python train.py --num_hidden_layers=14 --hidden_size=384 --num_attention_heads=12 --num_key_value_heads=12 --head_dim=32 --intermediate_size=768 --vocab_size=8192 --hidden_act="swiglu" --norm="rmsnorm" --norm_place="pre" --norm_eps=1e-05 --positions="rope" --rope_theta=10000.0 --rope_fraction=0.75 --qk_norm=false --attn_scale=0.177 --bias="none" --tie_word_embeddings=false --parallel_block=false --init="trunc" --init_std_qkv=0.0207 --init_std_o=0.0 --init_std_up=0.0207 --init_std_down=0.0 --optimizer="muon_variant" --learning_rate=0.0159 --lr_mult_o=2.0 --beta1=0.9 --lr_head=0.0127 --max_grad_norm=2.0 --warmup_steps=200 --schedule="wsd" --decay_fraction=1.0 --decay_shape="linear" --final_lr_fraction=0.02 --batch_tokens=131072 --max_seq_len=1024 --doc_mask=true --train_tokens=455400000 --max_steps=3475 --dataset="wikipedia_en"
Each number is 500 + 40 x the weight over its row's rms, rounded and kept within 0 to 999. Layers, rows and columns count from 0. Numbers have three digits each. The size before them is the row's rms in percent of the matrix's.

# layer 8 attention value, 384x384, rms 0.0785, rows 348-383, columns 0-95
121:484469501463447516493526477463457515528521465557490486468512485446455509512516508553580400505548500501501545513490547430508569433503500480527476630514526454505483481487472508508624498452534481488516516365476527471527430499487462502546558504563524391519471519541590478501522509468494551502
121:503483505505537550442530483528496472525453483460515493438527491497493445563510455513586526497527568496539469530515451496471603478482395491529514481490485471476525460432505474462512521480533555478459437422546538482588438499547489518453553527484535487521466501550516494592469536513498521474
124:479507547492586495563470532511522541517571469408470411633422531484571481603495517486548537501476508464470439480479567502437560462459498564446471535545530567534539575482503510491513476463559505521490483532574494526514502524466502509470483520503526504437516479472486519521520492458482456516
122:512459465489600406500430529417462494504593462505453501460415461473546523533537454535490458472551475429412484454484427519505573497621456518512529568560463509451441441532524485520452476513596507561517519520549528532461462534540499492507411520514526458505529482447448495467495451519502539587
096:461504483479463469472447489527440493466437542524484550592549518540577513458462567480506463505467525514451527494466563457454413489543473551466503528484508486516516447501498511552564497509487532492461491464515546501609462505576534493506431539476497395527521459534611482523505475508454524530
099:544523486585506550487437441474537499503486458424495534482556501484496537484435485478486559500436542548531465454503485517463457607481508556452460470538475494473520595495565489535465495480503500498538502481501544459455509528444519496496421470521586525451465503505528496426458522485510523532
105:449511444507557520538508413513525571510447470504450502498461459512584506486579490415432457465471508488380450486525491503487513496528373448496489446498497566492475567521531532470534489537420482413546529538540564464471460499533531475502490443458502512522460484487507512498552501500476573579
098:450478548406472490516487482542470510434519495490484461534460495492500503443464563512423489501549449432514488489547464475528504494493500451448436567522500550465599482528411512474509504543557558524488493545510524492470529482471484464407505470542525592502507480513570529552472528514472570500
094:473494448572512440510478449516444541519494535467408543482511533562558533499586509492564476500490514546456496487462494545579491493476450466476548510435434548560519488543543486515517522497523519496513439451523474542522451496510529494481537563528450480613475498430586494520471475491499532501
100:562461553513458513522532452493540524465528514309490515563448571513519538536458441506513497497502507493497449479502484533482583467439435578524550438551491473493500515476485537551490480518535517529504497549515504471506500495402475513475533517546481484495510492468473480526462500522497492516
101:528441456493478497459540384529547392514490540470490481524516496570437540420567508538474557447478441494447527470500542505486513546469556489547580427474542495472503476446540478520411425528466478405537426456531518513515451523501477509476437412571517462517486508474556515458589509525518564501
104:590475501470555492467470493473519504585498466549536505500500461543390434419428446476527527525496508521534496482504452463475541479493457480507535458524540535541497507355580460486498451500561540473477520454465462501465532484479495475504609491458511489549501506499531512486508447490522488461
102:507476476477529450461514516537470567455458592505597437570507536485529472496509466533556537486496482447512428440522364536492433478520530543507522471482511500552543414441434491504521572456444501501515481512575559486472507511547534531481453485520541488465501510512523464485473515517496421541
101:453537506486468589503488465515408521539512536470460499415483497426404506490440512500507470457567442416571502508506513497508565464514503477504567533527445601534498505564523537503547458494421552487529440428543523517495532485566489485537468426503523467442510510530484528576513497446502434622
101:485504503571527510546496515410439420507457425418449505426457502501534539526589513443434376471464410478512486571459469534459491481466445489523426514483516497502526456479525463478557508493519504515528519488537505465515495458550457528536511539457536539530504489535532496519459492405459422508
100:521502503434491534512509487495474538497449494534453474521536475455485452488436433534515479480503454515488504520542464430544484552549487511510475453526493438568513467446499534487535513482498460496490479446453445496459443484528478514526549528540534505486532502492488513481566529512487520546
101:520517526485506482531611547487560465452499433491513536601571507435458454442567545558508487511436549563465503469487475543492542519543542572490594478485488532521509512474482551471463495486522567584453484518546485571543447506489530531498456439477489547474523485483553439534525524407527495487
102:488507555518477521530455485498440493534523511496436442511502496446570576487457474537527499504553446460466503448502521541542483485596526510518394477478511542491457494555447482514543458543534417470482527569444441555438560508532508515425448419490476502523498481466483468563419479518495467513
103:427532529466457572539512430467452512491519532510474466434520549540549467524545543490476547496470496423538489467528509559528442516502462452503573515527488510563501534507459537524458462499531508442471471474495496465552498513475584511528452483533462482464515495491459499472460515525471550473
105:474520476421561506495561517567452520534466519486529492511492543526561576547484607540499519455496533508548479431567510508443512503523486553528465458443497589445485509443532551556467479537515558508448527533482483523474570447475494512513495535521522547471528525530551484519466518482468430570
094:477488553551462555449503520424540496484512545545495527503494539473493517518609584490507548497504404518545516513415453474533452469581550490517423501562491453503520578498536517491478515526453445500540491498482454506443492505474595480469443496539436445518524499444442475364472481512529532540
106:499502524450576538573518435454453543468488499523433487578436527581531491539516551470457534548535474542537510459536478502542535533458536436449503458547449537454480548462560471431504519495567489460456554496416558490514557523506406484434494446574515500454526473510458495494443482519481592478
103:503500510492527472497500561581554485450498539523528467396462532576457479510526519404443473478495465498470516532513525497481473472419487471538536527488539508477547558556460514444548534462430524496522471474535529468444501480541475559320513492470643474579555497540491518515453529541495447425
104:505484548475588582490495514498529479456446542457506518554436452534500407433430519501509533482461486558545491490609530464519497511488416460529533510483516496451479488523497476503490440510501460370451490542447443467488432509511497524525380463501520463547484501513544517468442499463493463491
098:449483468493533480588419468611488549426456512463480492480501474529477534571497484451533445512488519584503492449540480538436502513462542495436559516530515503491493487510500490442503509475486555488563435518570435542570527518534525507512550584492425523509559529402527460571491481532518551491
098:540494438450464452506545466466490544443513507452477517427530539487542462515453488454486493507432513503506546427447468503554550510504533489589371499508431406457513493600459468487457512470505516528519462508560473488474460464437499425428640545555414488479590502451533521475469477551512474511
096:511493489527463479463470501483521536515459490427495580340496471484473503466442516448492509485519527522531526583492476446521431528501484471516452467495512520525518466452541519523492492580453461489535543499454462460510461522465515526543549467477526455504466508517447485469422485479465528510
099:558457551370496531555504464509483537506514523504541485450496426531517487562453603528480510481484496522535477461506450564590520510498455507520496537479562489509463493586496470519492479457503547511514480545481532543489545524550510504478559518506484464565476483521460499567526485499473630456
102:477508443492500545528492517456509559531515435511477589395488530513487520447515472524474563472480476503484560506449433471537594514510471474575460520528504498429523517439545467430434560458566536525551504570448592523552542468585509481553533526491442459409483486516512535537531503471470426431
099:536500524430535512502555517564512470491471501535522471414419520484493455559488455460625524491529513489552511554559509588520536566516533458531508523517556498525514421455529470475495503491512490465471488576480512455487482487504457466430540528487599469494558491544482491444540483438487560485
098:492505433480533438526465474425506553577517494389567509497523585461503503487547490493528453492489573386528551486523528510504555443555450469498509526495506440423477516540488499493528495554401571518508511531547482483506418457510535496529464511498466472437517471518561474474486508483465565447
097:442497434409521506540549435395432503465554468544484484495479477513555478484532471471495558511509521492488503462473473437508485475500438541564481517480530460554497480589578475435481531493567461464470450477458526507504467509578509506567579486458479522593511486483515499462485500503538547475
099:493475466455566537579569576532483435532476542568428486588499445440492491552446475536503488514483513452480414572520491522449523514520420458484487467456554554537455435480503511429478548498532532546538535454488518499408498502500516552566441552442487497483503462462414490506483479538474550465
103:553498559410661470447568505483446522485480536550483493519545481421468538456556492479449481497514446574571398474524481487559506499481550557488511401482511494518487522499571512463493513496498488424516486489512384545487471501546500505498561611466526430512464532499491519560490507467502562461
105:463560491550582420503429489482558555462466492478510524561454428462492478437426518439495486525513437474547544490453556502475577531472504500508568554507484494551519551470530489493419527493578539395473438451532504528484500496539518463442545476521503495529514463482518509438429506479480507503
096:559506461494422510476502553511528522488552486523567485421553469488516559523484542546532447482531486580549483591471518449544499435443431502495592475488494381548543488424549484500463491476443546567466542519481477510564559584567534508457493520488471490508510486513533533498474493586527508514
# layer 8 attention output (transposed), 384x384, rms 0.156, rows 348-383, columns 0-95
128:486510587466511522465491509498585562495473421491482518450465473515461526565495511477515574542416459487457478492433465587507501513498524447487466520493557509494471480488525491495431515512484523508521505590481466502563456437443535449489463487468575476488494469498457562498453522504534450514
120:537453422498532538545507541557505487456482536466526502489447439516470515483499536458446462549517501518516517442540502493508570561474483538479549549529567571493530506538534546510517439449442525478528518491399451493471552477414564468506501483472523531527481526464485423466557507491487510515
119:611454577438468507509585480490398556487465466514485520544522499462507525526477468545515511480483475565519556444496506519503449467514489503534488454484502482534497434459496546510509513585449485535521520436490488508419501452544503448510450501516450473509520574513452483538497489506510473474
124:535543458543538540549511473508484453533506537482511494472516540511467443400542540503606485518430502493498527515489485504537467442471499582512485505528540468557525523474439493483455520500451609506507490500523466558562548459529492491512526506485517535469470517496480501487436509492568480488
097:524500446488550575570528466538532453611497430561393474495458442496483476538450501515485554476484396470519521458487453485515517540514537537529438485463506542438443542539542539466504451519524549470539481549497431484475440502460478560539517435473539559390489583487485493477518570437542492466
095:542486562427499563509521487508517580507560426541489480528531521537526511488516522489490476500598520448523531517481508477476517474501469452505549516478474510507572513536451428444493462514478514488495439450440457504552546477559486530528533511549464466560452526476465599487554507498528438495
102:568464519499441525451499573539494504431501552452470561521587492533468517531573551516493570564597514524557534572458464506528440548570543494482463505510520502466444485448542474479495512463517517540556418468515480475539490575561497486569523502560485520498453438491412460511472499493510556474
097:557527504468555513534501491429484481530519442526560499582521467456526457551490438568512526485451489503469469573475479503571452542530534537525564424549630451439475444461495485567477489552464387493493446484486518485549538542484521485522526522479495479479571550477465464526466499465475477457
099:488489493506434518541551550462448502521444498463437476471553482523521507507485522470483524449524561502511593535568515458471470518558471568509522527552529479530501517467479541539511496566503482490569508515580508483536511547554483472524503506499505445473481543494491478522549546491431529449
104:554495417414501471486429499505462531496483501582463477498487563452537467474470484536527507504480431538507475512437515477495478470509445475482547545500438525519444476463569487533499493481463521474429520504463502541517486546553546472476415507478505523430408470467468429555491565510392487449
101:489533549533467530542445496437424511493489476497455496486496493444530471492501514466560425536471604476520436531488470411489489435528484537525469474515531526501421516575477602505544542471521489563507514506534506481412522489474539473491454484447458526474490532443513442482470469506495503561
095:538524517453454558583454459479537505474519502471576491469493572457487510550518470514468504462513460503499500531508528593535463493492502502471491603555492413517438487519490477524474532459439499518496474477445518505487509561547470549475485536499514503492551459532467543483509481448521482569
100:551469511510534570483471461569482529439482520520508482528448470520545477487471567534430433517523477507488495504494557439445509450513460606447459509489532590446536532589509518505483451477435448551431520438460450506566450487396540455502453463514496510522499453481549469468575490469586515505
100:552477516530480540514531479506502506492480547586487503372428512527521490475442545470442533527530501514473484480492511513512505551547501489469431502459535483445532460454502470471454520541582479517474607573455494471581457525464490559460482493478580535511456526462484517488415458471491513476
098:506538546519513488511549484539530483540535528532551420509504477527466514458444525482458542479515515507438472483610508568536464523514522524490546515518509504508527479547458490513476495480547523549485447498466513517449409533416496512421518497544484506461582486425494506499502507567436526467
103:505519630523508504474535506501593489459481382561503554530501480481484494504514468504437482525496511451494449553477506507496528452492530535508499584556488552492548530467523531520496520490514496463512531537485515417529492520488445430392533486479535521527456563516434476531580496488502494495
102:517451525458506517522480569427522430556496534457504511576525493498441510452475464494460574487476470466461540462447480473543487522493522474476416556415487486482557468474565472556463462552436417477523509468440462476470501479503434498513490479495464512479526518501504555513524500571518462512
093:555459528540512450506523506462517482533506551494463578489513609566485521518521569552493495450530513504528535496490483468483493544508464488450521472539452503481457544493514493488444522565466489426492455463544478549496510451498437519482503607508466530472547564470512456500521487499563511497
097:480519408521485489483476562474481557488486535532545529474525485447530500400499456628474501534504501583490487541480531507505500485430575593495518479515533505459491528480501548508571486525456538453498495445582452524518499523544440514454532514469462549511493509520519485460418449529497492472
099:493424566505501488509477463572435556473509491537478488464583472484542562553449440512523444534547543495484463573475533501570508483530554468555477473549482505467520500467544479483489566467484495441474573503500544541437456517511510511448458503511503525546447546492499498479431507500499528423
098:536549529464494463479500469513554504526538494439480539569492519548508496493469436492494481479438553495440506597501528553507473500473502532470544473465516497530460510478489444530470451467501502451409442529584524521525496546528462429535480610560481453472490523533553545491508527488528499478
094:478496528565525527478490549492521407542511517452579485506479472518422562457541562531557423469468577462514515596472461446506514547523497488507462473508553513547521522526493495442465520505497538526498418563543465487521512522489543452538540513508535471484489551520494537494558558470550426498
099:473428493440525517383483504511483465455530474444477519513475544440547523486425480530579517501478588492569499546531525533504512500466516450510551561507429498551552499602492504524498589501510457523440515494454490509413489463521554444508512492522483489517515412479518459470519503539555561479
095:480593471508490521558431439490453520493498516517540479525444473455486540539528502504501537558470557563502482510534471461499478623490524464463418545569515521505570446541424531465573488470469422492568531486538493517490447497484530513522536521522542474543556566509517518509604447511510550568
103:511469480491445510401520406483485445551503538446491511522489493588551448452509475473440554479530521537453437508485549543498515517452514516478453506548519478481525464562509423546505515588425527525490530522533517435460524536434536475428506453546502512525485530501498499513602508367456520403
102:468549479518462547470497430474486399486492526508529592462443470499530522457538524489524452517440533480512545484467510524580493475476525478466560535517484523449512491478494547534526433475475497478508411495533477543544490563473483548498510508479532496466486470558426508499453537490441476566
099:510503555534526540524469517522561531488488555512527543566484528448479461451557491463541414571523465524494510532487541497492516476542462531430462603426514450432449494539484473510541481468474585487519464544536570527531476592616515507547466602458506522563478529533503489495508490502485545493
097:528554456505540527506503447495493460528480487472549536511507542551444538518512466457519483549486556613464521508547497503513515506455539491478545494473488507506506507443531466486473521503496534553520577542518537463510503512487499453505486417505525473491510489523572479452651552517446510457
098:541503524514562502467472463459498494453484568463544469485547523363537538520416511484513444458485559550494421555492505544471506518526528480496521516502526479516504432485500506490529467544466500448504543452490495539515567486495534534477561517532519536542509441474516453454607518530491485522
101:539457481517490506510486477461500525496452546531523448527446525491552431507442535509448523529501521474462479411519563487547606527426509483502521499531497498507500521527458518544486478530495501503558504424551417500458525518519502540507517516514487533502520494529515480553506516521467495493
102:492452557555476459509528497533471488484548507497483446552482533516503487492494514458431561535515486526487481471416545473441492518536496485566460495527514567509530517486465511489511442435460523433560480473439560541478526532545522421502528576465490507526515501496594549581512533479525513474
096:504507577508511563508462504517527557523532546468526548523517543430502503529523562511484474482474396476492527495554500568522524538524478479468487527533539573473468569507455630491522518510458466485533529530456455429474571480407531481484433497464536414453524442473486532555440496509476402547
098:491457461524533498499429577500461448469446487418543519471516513526379447565530475479436479425527499505516467452484512485502532459476529530495483453522481514426545490499562460538500475469479507451527473634490531488496531404430490477521493521476506435534428535562541487460437432520459505479
095:489519545506499507446506524558546491468411533487492556408561428460488464570489518549527516553507536536414488554554605504442502561474442375529481474516521460455575487417516503477434514485465543544541536521517495535534559535532413472502526468491489497494498441514516481526415539442532476543
099:426464484444551556497498450542466512490579397473513416477494556539549546432536464492529528454501505513470523484434486465505443568435470499534459459493547478551526419507481481464539514542456567532545508525502482492500537544541489490463565442506445448491447517486514475521628526489496515468
103:500486459463500558576539510541558447492402517474487470453502614464470524497505520498489444578467503429466465472450557523458409540553530478502425480466519512459491499495429493486518510462476474507388508379506466458526467394554418520457504447506503501496491465446492515516497535501500528500
# layer 8 attention query, 384x384, rms 0.0772, rows 352-383, columns 0-95
067:555451500448523582562531496498492458557468634424564455542474486487496509508511540484487460456542510509551457516455495484476540476516529498463473500412562472563470525445527480473428486457489488541551539477523407431524414542465513518567584499488555515548466529503545487497494468472606451472
060:501506474519550451491457525523463497551493533480571554468466503511507548460461530553511491454460487460489507502505453535503508470531476523460480535517505559516546535527441437588442438557457510472462486538563440463529559511446478547521506490503521491509495464520447511447505546472485530488
068:548479532522487457435507512528442518495453467463547546448519440463486472470528466524510567526430517521497567332478436449482564559507470504524554450515439539446445521533566585481519513428542468505427480604521445502476506476520517519532485509532522521498543465457544524495487526510527545465
070:513510453475478496480581498442401459470493565496494498551484530469482392554495472482482462533564448500510489542484530545546542519450451541470502433499542549448477518485488434491448470499478509555486460537417498506560519522534497502475504474515572555422438498535565556411487494529503517467
077:542480492472544408519422438561545511528509525475470447497449503522481486523475445508493532476496531504515528437490532430435508466546540518442486453546501455467517505489545434515509457476506507458445568485556549541458470462418538585545526522406449445488471477539519508522507489527549566482
071:476489504493522488540480523524473532517561440484523577517495494509551548534488544549544491442458533519455508462473514547503535511498536540489491504502470476489482501556505463456509505456469432549530482540546489441552499500408494569467470496560488469467517491533508515561497505440510476481
088:500458458521465492463485522509495510519489575509468510530480558496475459455587491437483547513572472504511513537550448518493488522475450439528411529454458536549429540565509515539524556537478491534511491453494518532531538533592486443523568495512563596533502542515489469392464481532508474519
082:476479436574508492544454512528565475528550528489534514525441493572485521491453515512424479456487523511501452556488536537482447515478468426471496541561504475507539509439512492535444502422551539499420547456552484489515481513489465573531485466407463467492526472551498380476487483512550499512
094:508467506492459501514505525488466508567489511551481556453492514461513534401591534442528536532515526485537511469498460519515551458488521498520455468475491516503455490518502532565564506597491453468478515499464497546488495465522537413487611476533581502536479525442465535481506504535491509526
084:507491461541432499459469513519524505476521568497473512524439521503540461516563524474527498448510511501505505586492571543511456506462447485495417547494467542518504548530459525530496575527502467581487474488464496472495533549558530408556573520456586576437509539532443443457458474497522474511
092:503476491542475548492503538489497531493493506506508502527547479430464462489630513472531511578545492490492468542480473519507534439527502541482440545500527585478475489509514504497579560553480461515578464479481485460523499510536502427470536478578566507531548549464447574541485528478464487507
076:467453508571469500506425469482498458460554508511541403493549546528439481577507488457487489455528492530484458513501536509479455572547454481473498515503474583551484532485557511466422528461501492527487484525493529480552479538530446517492522508453502560398520487479524468482505505515625496585
097:497524491448530490449500482482472462451523583491506531503512498521476526569443491483570473494526449500479563492486556443497473557512463522592615506535472528531487518407460436466495506444491509531414502517543527484492407547544482520524447486528429503445410500498502508556497517532536498475
099:526506478478538575494592503519436524426514536487483501492443537522479445546466411486501476487504485538447504537464522497469483508436478470536480549538516466413520479460554538483496481395488504481458512516559426501547474525466483541528450444476442443514517471447520475521513455509464494524
102:483501517521477483501559483548473595550515542439499475454467547499563530520422475530471563451532488487494548419528471499502465518557482485527500449478474477522495462478548526485481537430487556515504494517512518508608516415446522518513467537520577565465515466477574478521500506493478485500
103:441508543520522517427509466542515574502542535549476491492518471520474455528471471554528530540398501489521493547457496500451469497450568468480441459549538384420471478522516462508480487516461576443498515458580459462499496483447542450472453575509448452529537482463470427473478462486499544525
105:527508451501486483394505531468485536458503500483463513497540583433574513472432426456538447509545532435510531415489446491511455516510485568527507517513583519571507486483531488480518500533492498527473450434485546527537469438456450516471509519487584513516562530545506507580445575460493499535
119:517529525455460505500517467468515413522459449470474494493517485399565526440528479550463492479455602438495504521498457537457479502497506484524514486462526475440517520482523528493527574472555491567527477505522517484496491475514492526440458498518505511541526492479509490403493517461504488449
110:514522515539515550463515542517466517506462523566459507519489445433423496463537483439446455545520520428532431493508448480425498480484439552421463529473524492521485460480526519555564604520526504527546557534588561441493460462483482468471489563536492447551442479481479469497499513472497578490
111:530470472512496512538445506451432578491511481519475541441489505440477507539544513498528469509561547474520461542478465478493526571536511539509524444529474476508498502530477538508519531502507487491438528497543454538500578494488446506564483475520536452485519502440487540506455519483534457452
115:510505540518456376527553436472574515486549509536505555469471576515483502535502505470608495455525509500484566426519535499529512539504550456438473537492540472483467489573425481539581518530544508472420544557536501469461485481535460519485579496509483498524510510530502502512498503502528541534
112:473424493460485578568544482548398471431499457443547461510516526502554437510453472515533546520469473480456504525498568511484527451515576464550538540484469497555481486463507551470485534465612455481461514515464462471527505485495496492526555459445538518509467477529518564455495537475466462452
107:550577494508544486486555408510469468496505547566460533502504483616503527498567437371440596448479521486509581540503454473523480527523477504487595515510524493484509479510479469498529518517487506496543515502448506612524477523542475569481504524510440510432470487506521474449511528486516473449
117:497583492503465485495440643484559470487501531508458537510515454542515533471525547469471504489511476511473490568527486532554448490516454452521421550493482493478518389450549583510412498482465476537514497500469516539475484412492492475540565515514502528483507549488551547457465530488482539457
112:439499496511582484392455558525556542477486470508464554525577505522495475492526515460457524448535503462532480500462464483494573476425427479568504450447492494535496485494567560487493492467507527506533533476534496534538505488404552546525519527535542405484478536445500511563453538563580545523
114:447505471578466407468523441434525520427473441454528529509474472441406530452511566494466486454553556491488477509497523516476544507521523559476527447472445460486493517561476541554506475492543488514538488440560425491560455529508489490530504544460523462491454526504454578506449557509520532499
112:523432558461499554593484492470532466539503588504522505543508489441523583524481512516486448505568471436521514533491515521446432529531510518538466462498544520475556483529504564512493509497473510452512545530468433590558476462463468477491419526562506477548534531526355515569520454519455517456
113:516536486482479397494530499476582565408523511460489576598497479510516470481509509510497500456531532443508564520493509515530465499474468482547453500442576476525521454502460500522465473521541446503498528464474423507492448570481515460538551518519527509450505536580452461486428474569585587477
114:485481453491469603422454533511454525475469500441488442485528548549421497530542453513591518523514505524520500457496488506518529489518571503468460531508526521546465525532475519438575555554505442535460543455516527511490531539465510541504513526489508510495501486555407512484469572500505478473
123:499510510549496536490483537437516446514494490498501616427545543523498467554510442554421578464533508467504553530449466488517571525488587428529534533542537450571486503441585524496479430557537499488542478591493452542514467446482538567501464553543526535520519480431490497509507495477454539570
120:529492499501554469442472518492535492513508464557463532537510536533454494474547466471510613529521498540463475427485485545440495537537485500575507427475453551571513515505520419450488553434590532467496518562534495422562523462479444465431496538495504456483498513490513537496488491469561492493
119:504493495481455513474493469521509516522502491434537417522546472514510508416494526563509443533554467509559434485479517421532508525416485473505421496472485506504469440460478458503548540486521514472538459496544516499483528496496584533460485506496491457563473531457564463512538502534480574526
# layer 8 attention key, 384x384, rms 0.0805, rows 352-383, columns 0-95
062:466572546552429524463464442493503569529481532486473529570596457538463570536542504513473565496472433485488469541494526456533402516532490465552519463563547467504465494485442461503481522515495490484460502508487508496519530490488524535433505522485469487523543504485505524485475507537425515459
065:442520525536541524442424492523549477460494485450422447515505535512540529559480533414538500465481579452488544442499514597481474554478495458546526532538438504451374514501519501500522545466502507453495549457478556524478484465495447430466488588568463504566500508484501447514544531528497517593
071:501543490499459494593469566505531484467536556573552522481411510464533474498449440480563430475504504469517495510634532497490475481448546463481561590488473418519493498513525527521483458566533436539555560490571504471515514499581484486415505497521488467468522450530496524488504468532504512457
066:458479497605527497460491442487585483491554520440600465536442499558482516480474517537562528521476473511528529525460489515548457583522482520520512561503462470458459497446469545485486500511537466450551556473524517531499504499451507516489544486567494437464575535485466523491492497429401511475
080:470566486479461508442505571535556515474457526507508498489480544443578587492488498493558506536560469482514469562523528525489474482464537461529500495524460396508436564428591544482452501571546518498538538419515501435465551503584549479462451515517513466504509506513494559458546486503458489484
074:459505575460506475592484569451564577480462472537578546521432524491513493455491440510500534484507462492529458477551478493425471520494461432493539525516505539442532483529505625478524494543483473481558545475483493537470454492470427538412506496428449451494482501468488508488546488590492535510
076:522568434527512494508438487417550434462447458519450478473549474530459510555507539528508535454520546486504577535476516481523504486494520508544508436594550538455508486457497429458527542435482464433391481490416512528432548491542523443525504500533576497526439497493462536536502549511539445515
077:462539556393485495470519514530557599480484438495554528491499507490459514572516443513486509554514475457439496532561487513440459457485522422505487544502498519444473491443582555502563453493494575535488502507554535480424547465492538496443461521600467423490543495499478526476542517543508518547
075:481487433530550528487494448445508470496533481499424453518561496521554516518453498523528481451498509482555561472499529477528481507466487506530524490498515478485508497487459454502519459467506502541451557496374511601488458495451448454559559410551506525508516442437483478490475546493532499494
077:509538527467481415503508480494579491532484486513516514454536513482474536528507483453487504541485473515505508425583469481500428399546466493534525447560460529544479520483524472485487524469545508517425469515462496534395459485447492504461442497479504447532476460419525497521583452464556492492
074:552540487565532538513535455499469413491480527500496521492504479454534512562544536502531563433512522460527524501485518610550545578470470542519494494479501477486525495502518431453558583484492478478419532409459488606546514537496534430473540465559526499544462475506431464492476567517453520506
089:521483490504495463484526495516499589504461491505523504520484489460488501401503499497493517556561454451467470503503532521405519502527556441518533553526485490474495506434564589487484469533514462495561525538499450474513526499513512451493480482571447437519559494511493497534623528497453538468
094:488484543481502436495437464490489456596524449523523423542460559542420582544484555435485481523517561493523528443542466465495501540504451440437515432514468466482578551504454549475476481511518567526452443506535523480367558479444613551450507471519452495457548484530524459490460424458615512563
097:533561464490461456520459535402518432437492486495470500504476592501507408500459378513497517553435480515519431525477564507426472510490523506493563575461586499500525495469492473504506452436365496495411570552413515482645503543497445490550455516525505510524454514471503440482520539488459487531
098:516551484492541528583498506444409507570462523482518555481496477532469575477462508467468534469649527484463503530528552561606444567527464520506498497457478532512523500469496514453456521451559537460566539542485497477512515505496574559497491494482491515481440404518498518458459451527506490457
115:446468494550511505490488497523466559566518481534433520557496527480486458489517528563449606453487482486525533502469477563507528593517487518513489514509492457559489500487528467452524452492465495473431529477485502600499509488520445470471475485522495496485533469456506591561524497546506490550
111:472472511514487550489458550507479527442479495495455554491486566575529450555479516482484403463556515500514491499523504495577474533507492534471439540517550498482501492502482521489514509464504512451444482553503507451560479474464465469493496450424551497494610589540527591509515531472429509483
113:543531461456464547465453551433531500524459543512427494475501458512478544490489585530511469483587511517495500450577514567400466500484513453455452489474529473496496489506485524509545546471564490506537510519497503463479500499497509496436477511478539500567513496543502509468474589461491514482
118:523487555477533510496464457392547461525511521446473441476471526534493534531467464464529493491524477490502480459520473467430463486532504457519486501545466492465545522565500484508496494454467544530507555528558460470557511495507400376492474550490488581512531515469481524488553540516492508505
115:541550460472467452460446406519490560476517523450547532538466502518516529547501520485502465434501480513511477497460486472447505468491450553524486503490473514497534491517520567457493496432496539480482472471463547523623527493511403464515478423476474521492517460457515499493504498524419471537
123:475551524521534506504502466489476538477473476504538517528448509488456518479490453488468486448579523471466491487466416571536465480492513531464587510521492482539541487517469394499505540508512477524482466491465482450428455480517437534511495492484518532454567518443552466474482504478494495488
107:446373513514537478541500527559381429433493475430491511531455440474445524434510477474501471539433462499517488534486517441498464459493506511540536502474407448528505474506451649561457499438484469485508526491510560499497455420492534528484545488481471570476488513490536541457515482539533484459
124:525565462513533452531533494514481511503528523523432503486455511509508560499484495437510535578498506475471490492521450483531491539550436571510508447471503535519513521480467477569491504556523439520466577530440475544515482433479545580505477444530480393470538616568499449527524530499566471496
123:507531517475463455554503535514421521458570494404441487488519477555460481488448530487479529530431503470537485511506501542547504471496490495415511557538587553546521493493561454499474484504489543522473451517464533450459476427540431538476534462554549460519549493525538519532534525446420472497
114:504575550515445455472526520454546511541440494534465511505538535533538468496479453409490488466514471460520504496473468476526510497514528490477454556492533480462519474535506587499477484509495489575493546534476463513559471542484522558508616446535496444468475506503486511502483520516582478538
122:523468528475526526490525564519543470476495479505553526503554417453471579507463464513521511406686474495479509549523520519501479495446479479537532510537499505516511514544463571474543503423504481587512511500514481463536434544528526565480543467443546521505482559515502602443525482501498507485
118:483401506551505564445473478433519594470468503499535536512511459464524478465514506451523536556571477514492456477408459450500512522521513454540463477422513497514572503500512588499468481410445474433569527453595517539577510450490427485534483514515453552493552550518454458471583440506464489565
104:528523531425555474529487488464545524432469485464500536488435526483501520499478430468585489464527525492513482466506476542600522498520523498549492521445564472555549497454446529546470454476492520531461465480465543518569533519453555546474555513520541527518490440463450389500521442501647453512
128:500558474501498501482533513525519458536511490481554488506527528472475478489479495492526572476494505515548517551481507452582531454557481538526503524481503495476423514529509470586508441557488534495469518523482501577525501575475402556553505503583540475465453504527415490506485567506596475473
120:488490542524529528552445496456495475472492553506531472505464506512462471489477440509531550512575494497443482537419483496518513554495510516522522486547500562494490521496523418496590458461483544392589548470485490523485538378527503515460581553528556472478496542433474397531555517489499494550
126:464567463555467519435490488536532527540527480561556513494490543567506452463495557486501486539597531493517486525574474542412470488509530477520457426511494496530477465486501580462536462445549521506490546531400491449514536406514429494537478471445517487504459524488500557528479515476615532451
127:453487518470490505503505508463477492567482484520492475510472560503524374484539453514514350523562519515521499470528491429551496522532509470543470538466469489500500450534451478553493504510504485545541474476509520574483582571491530516481520471475536529532538591518489468503501557497508475548
# layer 8 MLP gate, 768x384, rms 0.101, rows 0-2, columns 0-95
099:525451554546457529510548516588457418506476489478490498534504538583486499450448519549488528500515539436490486481466501496558489476500466522544502501491492495572518555465487505574487554495529410527521542488495508463522514530518455390542545544494446515430495428560458478528469508505539445539
104:483448512629484500561525470572521540596539474489511460511560501474519529471440496463502559498483533505447499492464526547476484477422443500495545596534416504482491531523528471527507525520433407521518454506492555470502526501454386403533575449495512560557477621457502460515457456477501485497
103:546514495516501485518532504518541483476468535477434478480526450550540456488519483497561436505475483476521521519514476450551397486459478541438489502436484479494507570535501546552519451474519520542514513479478491489477492435482528463505530486478535511570402486524546504524494473478465392506
# layer 8 MLP up, 768x384, rms 0.104, rows 0-2, columns 0-95
109:474552511533509498488446488489398540484473455505525479483472496479516522464536425498472502445482527467553507465578510441502529523453435542516421529450576507518467561399482522517460525455557506473474476473480510457550526498443520490505492564506479508416536445515608525594534526483541472440
104:497477516501492435464596503461481493502509533483524482498500492493484496544439440516512521505518526454512501498569469577547535495458490545490518502550436509463490475613524493529484521493491525545487491442496444470569506442472511527532493553491496447474605487389476518591483500511479503473
104:407485549500561451431543534500548560485377564481486497475574565500457511482585536521588473494435470532501493542507543504554525458510441624497502542459556555536554445498550490510482479493465533470511543525456480546468502496473440507500501482561523567483479507434458514541493475497470498558
# layer 8 MLP down (transposed), 768x384, rms 0.0666, rows 0-2, columns 0-95
106:447471497458508504512524500460534569474525462519459530346544507542415483489551499490553510464481466510542548474557492467453548464506501540462475541462510477503527610535495540407541547432514437565539565466483446535534483498490483507470605574568422500504486522477485526532485489537470504545
103:482527539557480455506526519455563508529509493462436477490488462556469553434503497479546557467541474525461414441524510417460534493500503455456599438500464492487535466487504473505526555504461534493535459548513491482454515517469441510457499437430533473493526588512518499467436484469501594510
106:424480517477545525467455497578530556533440522461501542615547489472424506464577504515504489467404512524490497540533524542512473563543451536471515479484478582534506548522551519456521498400408532553466452576531474503485538454509516582520510576452485497506550581510499483451550548535488507485